Weights of a small GPT-style language model, trained from scratch on English Wikipedia.
Size: width 64, 2 heads of 32, MLP 256 squared ReLU.
Architecture: rotary positions, local attention windows.
Training: a variant of Muon for these matrices, 114M tokens, 13953 steps.
Each number is 128 + 32 x the weight over the matrix's rms, rounded and kept within 0 to 255. Layers, rows and columns count from 0. Numbers have three digits each.

# up: layer 5 MLP up, 256x64, rms 0.0849, rows 22-121, columns 0-63
# down: layer 5 MLP down (transposed), 256x64, rms 0.0849, rows 22-121, columns 0-63
up22:092092078122134103097148099145093097188128185128099122114093136190174161134089190180124098087102125165145109150119076149126166125141137114204121112138181135127123101119138154131082159132097116
down22:145116144139133061193104053100100166103137147141166116181132134105091086137161154134122167142113163120070094146123169089078135131071106096133106140159177148143104108124133072094142148094147082
up23:051103097124102146097154143150184149083149114147160092134136225142128069161108100102164127177171075162092124127177123153117083147150110123129086124154153160168088115053098110158162140159157104
down23:110187100110149064113136137068103126131066136133122140120131095083082145072069137146107103151117092086154201130140145071127126101161110149136114108134118111178136081149102198066098120165110117
up24:176186170082119073065126124164093116055095113156075167067118199176196153155110160062116096102121143166091101102144132085100108141126064116190090123077153145108134121150143224141153118107068130
down24:140121144187154131170096103151130055074087111142130145115183154130080105136139148175161141119153132148137108213097208103130236097148150109099141151169140144126180120128154091122112100179114051
up25:085053129088127124153129103112128136122103150149106088117162128255065139162119167112138156047092056141131099160200128100095094193073125077166095162147153092098101142132148123118109116119095125
down25:170096170104149072152107193150045102172175178121139119146169161172129113128129142162049132056096149149128143145110179119090194109131104104103191130131130110181125165201125113112109089128121117
up26:147072189131099135123125042096048133136128209123053115217122151122114090190138124064158159132079156115052165066126139133084154147121145113234123154162138147180140101072137057146099154129108186
down26:118162089071131140118124132103062090145223061154150139079174174147188140099098098106075179136073170113126185099145134111172090139147118173176192119202082115145104137206123137112171127183168109
up27:089162049121121133160140158112169174144125138157171113148098174200195090146145162093138099111116161156146185161110075058183119133090131134174080071143123094166109125126113143111165108153159079
down27:132132041110157170131141147136132127147128065143145085116118140132114086097102109171082128188157118164106192103182084183136122119169139047099148123163034083136145135145159157117098115124126173
up28:104074154175134121132125072138098040102114195111145123161102125122129148150093125103121131077124139085124113115117132198117165180121123106116119120077178132140079168098153143129080170111093098
down28:175127106071138085131157139157132157133165157172121196118126145127093108121118151131202125126157156161107097072134127100122094120108172142128112108163139136103155070128135111150158181092179182
up29:115069159093128142169124138130162126130106132120168114213101153146153095106100115030051122147072123118175097116121136050149104180198175153057121080116121137113114140062130111130136123064079159
down29:168077214119164149146113086179150156090110079118137097125089159113111120156090163159167101037069132128070176137148114128120110131090117102107103125172169131121194133100162120098145120139125091
up30:135070142077109131167110084088142076143104172097102200183128149165167151128062077135109040077122162130075131150116117071132145035085164174173132113126208136080100165068128141089163123119064153
down30:084160097210165052074178125088149129115146106093109076112139104181095121145092160108138135144089157137149091144129091172169108095080048056139176141120180145180130160101093147075103130147105123
up31:149161133110125116195169114131113101147197150143141104087124141113163128119100165091122174136167168116072132136081106155138105105059114140110071086124096137145113136170125112128138106125151124
down31:173100151127121081115098140086149129138129149142104109152088143136082136105182149152120102097159070156215136099181168122078075111048135151136114060121160086124164093049158188165113103088168145
up32:108125150127164081168150142156156199087127107179090125166115110061105111169128152124106076145118144105149125126168158143140108122119164165107165079149119130135154045184150150113124133162221164
down32:094156129085138128141167139128135133125112086133085129128116146145069168113103168093205119063156177133119068122164097121160151107135080141089095073111131141137099164130076109139141086118109141
up33:207066116138071110096142036118088105157171175132112092152106198187142176198121170097074147150140175012074159126133143068099114124080159112149212123157124159185142078077105148184153129165155137
down33:135133205118158162111162070105093105113255146177108168116117125129088090078121075163088074166144083165141125142126134134100149136144108169134145189168141145147119117157183107164104079135149143
up34:108110152142123159111122168195157096224148100167093120088115203120118137127156163104120167178156127095153152115165098051107102135050097095177078114153106102166094115066161116110076110123097139
down34:114090124166043122184129144107146174068113122155122101156126151154161182111103133065127096097195129156145102100160152094176108063191136192102095166109118165122088147123119183134096105092131165
up35:151101116113119110139103086184156124069122085194081122078022121165164084148127071085162103060210159142078143143174104114118070170157125172144104115114166189092129083090083149109108184162070112
down35:035090087127108161097095205152110167154195110080106097118118114189144090102146164141081085169065114121191103163159124113098135086106152087147141036150118209151179145095118125102112123154085136
up36:142155157139106115075161148065146156118122120104086155142143118140138111156109073106103144141119108161147176138159138110129109134130089088062106124163163123092141075039104099139140102084203090
down36:109096138165092066140158124127164130130130160135163109133141163121120100167173165137067104106087090169129108121153131114115072087121063158134057149130144110108156162096104123116135091161097112
up37:116124170093117097119092148081160134111113145121194160112150165142108133115137186103175144145076150133097144113140177113134134157092133120144172091091173106171116171142155094137167092115135144
down37:166109090143111140129133149132130133168092116099104145116099107139137095118109106133106116051150096079111154104134113141152083103095091088076121084164092146152186110092135144116157152129145157
up38:121144197152149120135191131106131133077131095093139105149136165141142182170133127111092149106128166141163164089224137146080157112071049112141094040080121140126131193147054177119114106085156135
down38:087068085129132073135103109122115121200143134187171088067186193091111146129092177126110093122108132160183106102095144145112121147177161164191124097136145162098134126169107087110119095201153080
up39:215083061157115149111141079129050129080083128150101125099150156092080105156112148112140140051171190099077091089141155122123102150132095112165140137143153124111158133109118182129108126078130180
down39:111140086139097060129140096139158125079076154143158120100121168141109165141122051096056124162104137141177156146157108168170086133186112124139101162094168138135109111115137132164144114167106155
up40:113053109155076119102236032104143141130115062109092119121128117141143123128148132101117161130127126119175179167087072148122121141088040104195124124179133140104120158129136136143103164124158106
down40:140105169088211173164087107093177101161171180178184093144119143091102170109246125112172182045141162133141126096156151138137115147155054132112122139089117140097164141149141134095111088084149151
up41:080112083162143143144131105137127118124134124144088162134108100146138142072134177133127144135123135129123119118106120079166156140115111157127100146121116139100169143145137169135132143163127092
down41:091095147135126131131139131119142175101084070143118143130128142091158133149140069165117105133108118111116135145127131113097084175126125148088158113141156121180076105115133122141098112088155189
up42:158123130126151112143081154153093134121145146121094095105118125164139148128141104105157114162110081139106115155071132146132141074067128135113123127150123069114103121179146145132084155136129103
down42:115107127151107161178111130137145122092115095133123094128097186100168110142098112139056133128139178163131137178102090134163128139127121123140117119123163191117089147068094134195149158090141096
up43:112130162109173162171087109222117114126162198107113152157094161084144118243076114139117121148063097115055148109199130103137129186109158113122124139180103088107151123126148121147077169137085082
down43:161105106137093112103158090112200112164118115142174164139099129080096091097111123112094175092155171142174111161156090180218118185113118161109103147101159126129084130175166113106152170177117088
up44:116109103117079126198212097121157135180081118101113089130120126106152116090125077197108117078108108196114153135157155073158173123163163110152098104118130150142082117154170144128183100139138088
down44:125113118163113119131107157145114117111007114088100111133129145129142116159136185146109120112114096092180130155121138168191127079101103047161087085135190114217129126104174110093075132145121122
up45:107196070140228188138141093151077137091112094167038105097091100083144144155114088100090169131060173107172123184104146122048132078156031077119111104108144060146076149127072158155172132111192118
down45:103107098195137146085095074147141194094096089109185102173143105198133150145085118111112128198084136194173087147123164132073170147149129101196136156113118120132070144146055111094110174120108080
up46:147181115137185098136149108135110126128165148148091123114120092060152128168087059140089197113088122174148115158134135069138181110114140079115125040109144056119127116110200100105144164112106129
down46:159138133223107146157110110127111135092064145085148156148187157124114182112175117128138077090072153128050165125099127112132060101150139098061151139164166114154132175135051099142115152151160089
up47:167122142067065124123139122192128154144180133115125144154062150125097215138125126095104155133132087128099117085141100118151030121099081136179112053159148170059104103115087127194105146107078160
down47:082134037156121095143136099095184109110046152114116073170144170124165145126150170065181187128070156091134130140101087138168123081143151148162093133067108134079105112092128135112158139161121067
up48:146099129112095150137121128127121124109122125124170146112129102128120160126146120083133184090111088154174138115081129124133162144147099076155130067132099137098157094066158101119172147097140123
down48:143078128137153126148087131084120157131067114150096143143141193193148098131135106118117110099125153128092123120146130073119087104103129185103165082160068132126123136135167139139133102159147103
up49:190104105142199147106129078148123126081135136228129099094171117117123142172101116119130151105121112096152062153169180106072154125054098077121146111064146101187110160129190120100168137101138162
down49:109141155132081104082110158092169103227117155106114144122081162165105104110120194115145152108124184158075165154067086140181135140117161116147176159123136144137133101178153101118107161179134084
up50:150095117139089173136082127076116120136157090110148125154101110159105149136109112156159111081148115118123139098146182083097136123141128156109177102123114150170125148111098121099163124139188177
down50:128080147113133127135143192126101099124112074145112059083152123110156112148074151122123109118153139105112180165156126139173098086113116117140116110121076109132180115146182105097146145160103130
up51:048108095211127128182132058114159091106127144079071133124041158123239128081159090111078184163118118100110154187108129091091108091059100076119206152101131176201126138152092131160162176124134168
down51:102054160110073135143138105085210115097153170078100177178095055102151112153170074163136093174153092104129088146124176131026236096122129138169136160104094154108096133150128182090114134050121135
up52:152141134119133087140052090084172148060099121136126136126173139133133096089099147140109059112110127096074130144132162153141116114089140130133142110164111102100124138101142122162149098130073163
down52:103077170142088145106133078152122089172119177123139099107102143114135111196107177107164141116140101136145135121158086095098139096134146137122132151163162081128094126126095151159113118097165168
up53:080151096095138099153135107120109118168089083141102100067149078132155093124116163109078154147154108108146131128165070104121154160062103140101144113072078117111148108125125149117112127202183147
down53:124154162167131164095100177155134150083155094152098114152134121092170061107089098191108143118108092162134115144138132120069140124137138173078163195106119089113097160130202149120087099189139086
up54:135113134126096061121105105070096147141153164091121133140111132110153131132155110140125148100110064100106124142099118113106185044110151116138127115215148109136124164162116118179175109099089098
down54:113120162155200185138130168154154116162151139153117081096131116159115140079157151158137092182128115136190154144159163143122108180146098088120146098034134148105174186123182131116092123094124119
up55:068094123153115137158172176116136117164126118154124135070126077092153087150090122125151129081093184110120138147172124073124149135108090141146133126130087188105115117126172158158160106129173144
down55:121077150195100159111124121156156136131163128080148187091087109121118101155111130144183125069103108167090179135166128157114099079093107151099163106146113181086095164086137135168118139136155101
up56:147117114125159128128108128134086119166159098119157128136176137094118028141091166123143093042106145173082187175139117122142164125084135132135085141185106135101082120116127131091155142110092063
down56:045142106176097147123061051164155157103114105108143137166115138094170113131091071134170093145135097092064113152158080066128110124128123119104162116156129147163118145096150114128127121142142151
up57:137150131040167081114109157181088187125103099126103152151093145146135126109138068062138185060099159139096094099096143112121168101117132114156163159140141181161099072085122145160162093122138150
down57:118089135141166120231202089152107142084064152158114091119117112074192146166085080130133139096120108117112168138144139098100131154146095135165120135173116140094204141145165110106125151163118160
up58:121080186135121139110197112125124180086100164189106111110092142104082136156166086111157108140087121094177159158128179074072094161110064143104127126082108085110112142094070110081207103097198132
down58:164160156146071164093119160107160108158197153112097171140101194160129099166112167147080115164142066111081133138122098133145186083142142084120153185147105135080078122102209092147152123156052168
up59:163099225090157155181130096126109106125149125120161116186067106172103082132145145095123127136123156158120089130100119139078107138108163131191150101155120133178110159059109205201100073111140166
down59:107184104144139173070125117100078142125120136162104135100186069050171076096092123131144157126137158143200125110156154172153109098137143129112091099119130122171175094148090095064118175118099089
up60:165158158117169133126112122102180111131099054120087143104128079116155100150115112074166105154121205180103174119146183089105115074127096094091113110150143124103111158120177180087125101111146102
down60:071133076141108149091111143113134128129155130134150148148156146112148111137110098145124109133175159051109049140181101125145141101162114125129131121166132146185146115106075067102159138118120187
up61:115127105164137190158171088162122130122093121132141167076137125118236121099111148057130104140130120061089191146148095086103103092081139120142127123121079138121140193082125129136174059144197094
down61:129137178128121129143101101149187140107177169142107201167102135106031136201132148163169118095135109133095090095130141131094148126169077177164128170132162105114118072122180151125070183134115165
up62:093096125119149118172109066148166135162166126103150075113088063146158077130157055118118079096165087086172079153122108164074115182101058136105134111117161110122098166084124102209120141183137158
down62:160115141174162113081162140099137078148168126091147084114141183133101116096103223155091097143126057094122132134116131157129113060108069092146182081114159087116121143174180146091099091133164162
up63:140188132124117126120174088150160119115146122106117062136160182141125114143133091120062151123126125111067099104138114157137092114114117107170207113150138093172119193113108133199131062071137087
down63:155100078134161144119124189126185159133145161142106182151094109132105101088145154102136080192136141162178161088191133116173101071144101144159091049080146121104135079125149153091083107129149097
up64:176167089092137126092116101111148111178052174215096166094121114111121191147118065146116143135104125104147133172117149116110102094104098106142114103179138141196110111135122088157138174106217133
down64:100166198062183137143151147122125085095150174091072143143140108103138118108111088145116116116124123171116155098131042122140104079168094122138133115090110124089166096161095141091117110173110190
up65:098128160120123087116133170104156170100093146188117124094116177131102161149082099150127129126141115064118160197096183149110142156109092149080186118117129165180138112176145120085138148069173167
down65:159105227136095106071100072151161117147124123109112134167131137081093104134155184166215129093121092193143082129141126119110124087109107120135137123086152126153158131083144153117088110080084116
up66:088093080131130132099163086125155155078126134108105133135132117124093076155087092155080056142146158115155194139123096119151125122161117107101087156056108102187128137144165135142123119107136149
down66:173159174119088106104107102143143140148142128176117103147056163156139090104122045137127195150093091113095108096175161122114145162078099088141118140132151142102120065114153119098164173138110132
up67:119069159142138122147155076189101131119103100168167111119108130197186123072099098199072134121107145100118211112138043116147164161155132110147171165100168107116148128046148154100092139110137150
down67:153147111116079095126115146062145078187113145154159055232118135111092150116098137106098166128140155078183178090138152131168127127108086111152084093144172127148089139137108153093067127153143137
up68:184093182135172108124176033145149130115092156104161130152116159107125119171163134100148131202151160122154098118097138130106120097163152098126129066122131056142103120078155136136130123133157176
down68:061142114102145121103111152107146100133155114101108119140124103126108182125072084172130112094099153116093201112136146105132102175172113162189181173143202178147107089149119166130089098127143114
up69:126143116170142191164112103122093146181156112128082163139102126138157116153108062094085137124127094167130125109129157103102115119181151152107089091197105145157197114102147058138158152201184073
down69:158089188123156131116154128128096139083160164129095105112165121222090099175131137154146175097129164171155130139116109084136085092070102145187100181078140101119139119201099151112134098125138117
up70:178152135104142147127125064099100222147073180138139127070102053138150169085113150133127144097175097147198118122110091124108101073047101126191157070117134175186166108083140138186140148131178179
down70:134103027114117101086161144100216151096145135092170194117063167126060126081136087139086117161143133138033133099124060118169140115132097131100100142136114124147106080115151155041177135134089111
up71:089150136122140138161152129096160150156118176140055126099150175083140075144149159113141088121111129126141131158118161125109146159151095116090087082106076135174089126143083129139147140146111093
down71:098120098150117103134161076159123101111083137097176140106138088126126183094079129101168148137126148099165077104106163125083115113140127147196107108147098127164106139105134144081133138113136098
up72:103087127149109116101155123151113147115119117143116088153071153063145159184170110089131079126153162103079111090157147127154140074144100143107189083174134079100084088172141094132150106134179105
down72:112132111117174103157162157154172123124122093063062132151119132177114152096088156104146134130075106109154109124153127125120112057071105181184119111133077152092150183095080114150128128129123127
up73:141150152128061058123096104115123085132107189127132115151108149167104129049125120131173134116162121147107117139154157109152098090138112138118102093163150142128093122112151156076135135137109143
down73:094112127141107102097127166105156144128155127113148161096110089113086119108092083136114115102153153166106186087137155100158037121115138102082090174184140140163149135085117126139161088166130108
up74:189167121143105137145182114121127173144108109087136135098049127082180102081126061080128123113067108122110155150118112111115106092172147142129189140109109135163112117150098164116076127112119135
down74:111108112152094124086093135145089148130072153147047133133112138156119137098170109120121134180122136133133121144156176102144111131120125123168093053091130182133161150147079119196106128172086109
up75:114138093200092096118201120163158153127113125093156124118037150168192118186171134094133100196134087115112065148162052120107132122114058133077150089147074116125167153137124175157129079155146135
down75:151063173094106156101132092154146175197131116164179109118149143130119120151178093134118144083083148172141115096112079124161166220158120103104150147090154164089121131151145161117144197119098184
up76:110190153086210115198122139114123171070099122154095160148120155132162119161108117090129125094127215155099069129158173150145127130113097096132161133149192132151064147132146137137139096111138186
down76:111093134137086152159124122112078130128157107103147135152123108078185117189093138130132063092129193072100180148148116117146113172132089132108104142091127161161155152083051183127128099098165100
up77:089180143080108089138159140126119149172096099104061123076097196082108142082108091122062108143156140123105087063132132095155086142134130129143128124164163147109078157062141099119144102089156098
down77:151106125150140119091116086092142118157157086143187195172090127086096069091113173160131170144090161106128143134083086157095130131085158173114132158068168129087133150106116118088173096123170129
up78:080090195158093060145129138172100196127141156054065128138124157097150048115161118104101168123165117155181120126110142142134049189144110132119123158147133133203189211107148133138072112140154146
down78:215085155150129141091128162059168160129086174171072101095130096104103110146177124116082144050108121186132131121107173155127138116162128151118102154102139092072100063132080070129140147171096163
up79:119113081144141139154104096080124146140102108082129167175140165166190119174132143153111103128152163118072108162150114068125141113087125203113149124148095176132140131069152146158137090082181152
down79:150162166128149127149104126113122127152143119114119184193167172100195150073107070115096180121120045073158108146055156089137152135122151135123184098111084138099166130140108116105134100192066112
up80:065169121090161074174145095128109074118168150105169172168167168118134061156103113111087172122111138125134093072155144101106093130081091104149078099172133150143139136117189087175121124167230107
down80:181126136138117232137160136147103159137160115126107147116174144147096188112132150150160113166131127106041132098089147155159057083125180104106175099142066152130148094107057111102183202138064181
up81:135115125183170151131134097127121132094172088140125133126137138135119133093174118111118114090121085121058148129123116140098108109139164136103139108067188123110152140151115140104107149137145108
down81:136135131165104108143155136118167203148102162136136136143113114087114074163094076118128119150136079138143120115152112135150087157122098142143102151131126099175119128140165161170120118115154113
up82:109129149097125138133187103164123174113122129130159140024122181099127118110156145163120142137072056064094148155133138066129143119140106158130102159154064149134130112138109196128110126167144151
down82:080109108123103102120154161098132120113080129146097170114104098107054132074097134170106101130211120115088109138154128084190147062112094116077061089100118162177135100129129159145092120106120134
up83:214161160145129134159172062109097138125131118136090067155162184082123151130100124098181100117150125138154095091123091174111139160102111108188123096097137166151119103089109107149147189079140111
down83:141136210105140146121092144172110108135154116142187172148149080137132091144118096106098194118095090100111193084143177136086108153146119105095117179122191073117096110178133152174173150138180132
up84:101115120157109110111144084082146136113089079188097172110141111131143141069116196098115155128085100111164164157126154128139141131103082154115103122117092109135172128129139152095096131159188183
down84:103076131178089153143102128185183133145059103084155120091105131121144152117055129112096147144157140170111118116160149112154128133117123147133094153123129132191160189118096105119112144131148139
up85:113139117132119093125067139143103116080072114134133136150091102122142144137119110118141088104145137142080141097076124160162102112121113214184140149139162129153057125090123151134169098162210105
down85:073135167128126090121105118119118121132085133139132103131177178158125126150128090057116150183087178125140090168154082123155132090149111116117153131086170116110152098169138127154166104144113103
up86:110091239091163153120106098120116134151078106160155131090117128199116107125070110171201189069136096084143124124136133135101141122098141095163119145129145139152095165083124160088087117132102155
down86:162105137152055135118164088112151163073110097128140148121148108108067123102079121113128092138171145149132093142119139117116131112134105168106060083089093131134150116069093152145150177158097147
up87:166071175152100104110140092109131165164114124072187064118111163135132091155094152125154097096072056073071184123143147134141084129143204099173109090114132133162133169115191103123134112149156125
down87:151086175141117177096162094103080158107181155131143128137129111143038193096076149106173078154173160154095122152162156133084211109115095078157154195133097160168155161099137175078097096176171098
up88:122158136127101128182103119059062138157108146172100050091157139082190129146160151116170167112097122080115147115085125129109129124139129113095129127100144127141149085117129131122130101152142094
down88:074090130113159117165113134180157124153103096155166068119084140130125153184104150129102145085091172157167108206125131143160123121113140115159137086109148124117104201149132148122086139106140103
up89:115157160128108096078094113150113096091129082109132100100126187136123113122109100110100076093107139219107141161135145155162135142119108135115146122128085128181132090130132150102175098117128140
down89:123136147125152233155099142102156095138163096186153172173181085156089180108115080098147112162153127076109088166164185127056182090134136140087122209125091164158103144120163056135130124139171086
up90:072121148116122125176160148110117108119159109146139121100148151091177090064130150165155159148151114106072175094109100075127123069145051090179102138107139087204099192096090141133175137105154165
down90:115164148147146125091097077200169065085172157107113185159111134104080161105103081088123085171128145099134083122121153144168097101201086117133132165183174152142077099135124089150142128139097122
up91:127054162158093170142125110102041104102121105149086134192074164082148130157092102084127101169148119121065145132113153133099110140113133121113107136110156185174127169100136118149073093139154069
down91:135146052140107172117136184138114163122153131119078128099132110167147107118177194198182145135120121172149147109122171116119156130094115129089150099088157106135085119176134121180156168144065120
up92:133117074143163072142139096154136073135112087145097087062057145143151143163154081142089109181144186100085103067135084154098129138125144088134134155199202146112112107057135151108118159125179193
down92:165165094123129166091112136059103131104153207102109177161114151129140127138136083191121118138167108074074140088090104103143155101183123110163104211148110134162118120082154100044102124159101194
up93:073061105179097165132160151098087090130124125091113125121091137169135095117113185129104094134092104139144167185141117065119156161122096144142104164118107122149153088116146144158080127138164076
down93:159144116075143094122144079175191164129132139174141114086135116116132142120166116077150134110157143162157083054102095170127113099100108139159142077144154110092140142169127089101202131096113198
up94:177166139147124127153124121196080102116120139155121127033134115114163147135072104167108077074107095152142195173139109145173123152177123096120073097129136130169137163125094133082138083131207132
down94:118165159172144124129060149131110111070142101142107132158162099160092143113107183163146176083120110156125112100151198109137151103140093030163157104094154158182175184145118119105087078163132075
up95:120161152114144093167159106111100134202179136119113073034136081148164137079172122136076129081119110123144094137149116085067059148095122128120074114175143169152129133079124127146158079114174111
down95:119157133187202146131094136126095070144179121181178110086179132119086152115172130121126120194188123149186100204193182175091180140116111091086134138136169093114129104146126127152113108104117109
up96:151130089126128112151201160117122117157085127132129100142101111086134155081080129150091075105110147100118150156122158097134157117121121114107099139096148146095133161128128139129150154202173171
down96:156104166113121137155102106150139081113136075117100124163116165137150101150185099128128139072154105166168185102171102170132147123115094135152184124153115135071115150154123085149093138113058160
up97:145112154184082142118184122217117108117092098110189161102129123099154119178105079125073152131112150136106181162139111076184235133055098147104151103099117143109172169062133138117147172133148137
down97:148065125111079166085105139109089097162113194175113129174078120141154117136122112040107135053141162141186094087126168107106105154168112147129077183133165174129146156074090076151140112153108093
up98:109129118109135086134078160097133100080137141198110157151140145121089138106112122048095115135169140139148085113187157113155068082071087116148144033108147120166137080130138184197129121179207194
down98:157113140123115120128169081077176134129087161156104090145066160100065146053088089076088128125105131113163119143160120179131157141162158117103173097145130144164184180153124129093136148162105144
up99:134136120132116033123116156136102145160099193125188111142085069103148144161106129194174106112116149099119144189159130133178123083134056170156172062143105114148088135074146139190125087128096129
down99:169117134117108227113151117081126119069115128131113111127099170094157077087172127097112104087158082115087143087163095087098148165132169115094086089109045159155183147124122108127143166189094144
up100:158113094152126088081086122163176100064140127157108096140105159137118132161158091161132103110164114066111131139146158111112135116148153145115098066145098049174134116089113169050069142158149177
down100:209118172129150132140135132147166135142105099175121153139173071136160118147109126134114124148121157090163099096113177115115115162100074107116148169100195090090104114132066115159155171147150158
up101:141150123075162139151055072173112174141142120134100161192130158150145158126209109116105130116086154144131114110205118078098121177073152129124146117128154128124148226148121173178103148160159199
down101:134071100199120116145070119145147141120078144144118116181147139162101187117144145129134120150126071146068153113086133100109123088118133119138061121166093110131081127061109069095057072156166105
up102:118102123131117083175167093146143123060172139084124099100176127150133147134135170143169176115125138189144147142105131139116185135100135118114132119108167093127124086125105148153120142110101112
down102:114122189179120096118117081134128120183122167139113203133125124117152082144177102140128111165110135126142080103098153084127080136140106104164128124160166143130090120160086117135105123113137185
up103:046080120106133162096126138149122110153095172168132146054117134114168097114130159192096148136131137128110158140179161103129129135174145143129076155103142131142130105124134102125149114136156106
down103:127092113124188078072144121143154097136107135167156095142108179119113144152110079138124099136149165097049214092141161111147110166137201129101118123123154130113150098165133138124159113125180131
up104:107117096142110144096085142117079147165124152167131092140138155117126113137136137142113170123120124181135141064167157125088110074111154120122131105093155147143112186060125124120131208115148181
down104:135111127159176155184157153084143140078113122140141107113175142119134154153153099107160132084102126100153088173105136143160129095121065139131162104083087139089108093130094133111146130154110106
up105:149166084119134121120113144133102150135103110137079118132090178167151078130154022144083153131133160094151181176105105118132144111080163127114185121105133094130090164083075144084174131146179122
down105:127089100148098109151135114122171152097191111136185077118149126157138149128158159121099151055111097162091167102151150147101079164124071192126129127172148125088069155125145129140150124147137109
up106:126108130141098064082107140102099150128145165103095077116139110140172127119131179177156078104093152125143176120121128117134099150120152137095151101155108117136095103132154145110138090093072150
down106:114186143128123105121138063155115118135137131095129137128124186108103118102102122094179147176071149137120119118097121099167086145134103135148088107113132202147127096120103118133141169140115091
up107:108137164075123100120113119109150116097105100086132159127163200144150090162173111083136141118178145111149127129125129115033111192070119109145139136124145105134151140123091190132101144194145166
down107:089144125176093115143155072128104140108088089161131153092134095138133121096079123143148169129147174120124123189149112114186118154166125095160084082152103115174100135162180129129205158151156146
up108:157104123124169159165173147074133113169099108153124160117148074115153095127098127126098148084115088163143199148141098068129186171131091120137121076116106085107185158055135148107150102116171089
down108:165187188135150065133093154126153160150075147114146186167178138153124085138156113166096129215155120107127055127135157127133080177179098107121169105116153128131116128119142167125121133143063158
up109:167180066080194103209169136131181112187155053143111079147096144165155098178044168148125152107165140110086162075117127162105060145052056098148093064131106124100119161138103085067141142072150102
down109:158103188127102159105123165152087136137208152076133183149188126105084158120128099171108100152164084162104048131171156127071138118079091166062125204112080164121163123101126138117098061145172128
up110:122127086150116119179114135092132119145158111104129085103139081154139126093172143139146115120099110162125141151147140141103194148097132097049135074172113148116123094131151129140147098100111114
down110:157130135147116130112115122162144151124038159087120143148121168084157119182088117090125108080097120103111115109169139139150076135173152136192151139132158092168163145088092123147136177135148152
up111:153108183136107146108175110154082152126101152151121075158119158125108097117123154197136120158119104120130121086131110120163147122114086139107174112102120149085135115127149106170135113068131086
down111:126169135087120145139133183096155142178121103133133133123079113087178160129116097122170130131127140089139153151140108103074110112116149150147117144129146095133137136122159181104079120139120163
up112:144152141147134134118184175128090096116128089116112116186113155119139151109154160126172124118143105156141148163089158136117084103084170148118114141075157147138137127122181137185130136109111084
down112:160094123160118096140060142143182171137133151166155142097127145121132087157126137136064163126102148130160099137141081129142127150140066083160113102125123110097127155130087132056116055168140124
up113:183116151139138091179154114140138165139107125142170112148105132174158111148137093145177057119176137144181190164092125139089081136118113127087163109157134133114122113100108161122093102149207105
down113:131146093100102124116142139124078092129222156154106173146155163144149162141137130077098127123090138052093105102156156128119152116103117149158132120136165137139070153116112107162200137142125130
up114:090129158092143135199174101142149174080084081119114092109112121133107180148093118076136159117159137196142109123192100192110101165101148101133145149057156142161154178143110146155094113105226130
down114:137161092152095069080123079197118108093178141076150135145153158157158074146110167085130045141147149164095082168150106102101077100101129080173106106159116175160105145075121109125167145157089055
up115:142161143136133089124170150161180143171115076146124139092066082182147081104115067074100177144191158136160163154082061059174144112116121132143099137155124114168086139095115100082117111086163181
down115:126132132126171102220189156175082165134145076158121075118138073136141148136085111152102169178112127162165147141105137150102159147159143114207093168156110198128110152131106147108100132162133093
up116:100134151091139160181110118125043130150147156162076129187167177104107141139117100080101137088118144117123151104166138126096110201147126146135075104115128168150118201135088101186129196125144057
down116:181127193172090137101175095142134128112135125088159202139179105084124078110114103144128056101147138119154148107108138173151093112106124115115123122160145107173127078120106162117113160127122173
up117:130073048163104122156120094206119091121075146104113095135140132100091100134124108137097187129175154166072156155139161110150083127098124136174138105158077168156181099121117158167181122116093124
down117:125078080150151131161116138136147118129126099141164081126190157215145113110078137141192110116137170096133106108111153143178201137123104072185151159166171140193139135129139116063070100117183125
up118:107114162174121162110131116141140084139149150167137142108118113154124169074084139134142055096111105125130078166148133100120047084123092103167128128144163132147115180086122144168159150104118089
down118:140098086105149134151116069102112151125115084122140113127156164113153105163080141095160161135155148149100196111106129151168175125118154145075176127114116130105154114148149133117126092168189142
up119:077114070123138104099101188158161138061082168162116116086132175119113105162093098144151098113174112116148112147157106110145078191072070147178132129085151159153074153120155149134143141122105146
down119:167045104106107163086129098177112131101176124062135098119088122122117187167150155096109122125144148191137115180139138136091128140107184174154062107169137117084138107118098125167185160104132143
up120:135085155195148055079149064143114124124139126154147144161107185101172162169099132143077072183164145057131177154144119123124107107114100141072154068113151090150158057217129109124091124152094203
down120:118146051152128084070095153147069134129090169075156148101140139172142105143156084152114164154079145090070177131099117077118069116136137064113082131119140090141097062155103129057191119152106077
up121:080105130170088161095117119137133114096087105127128097159114085079117089179139178146106097077082177169038125125076093081181112158141098106103114149158085117181142175141141037123157129153142102
down121:095137120162106145130118135134184166139090125177069101157100142128140138119129084105139141093105130091170085116165113121116077133184095186155143131109117119164088187106123132156098156173099125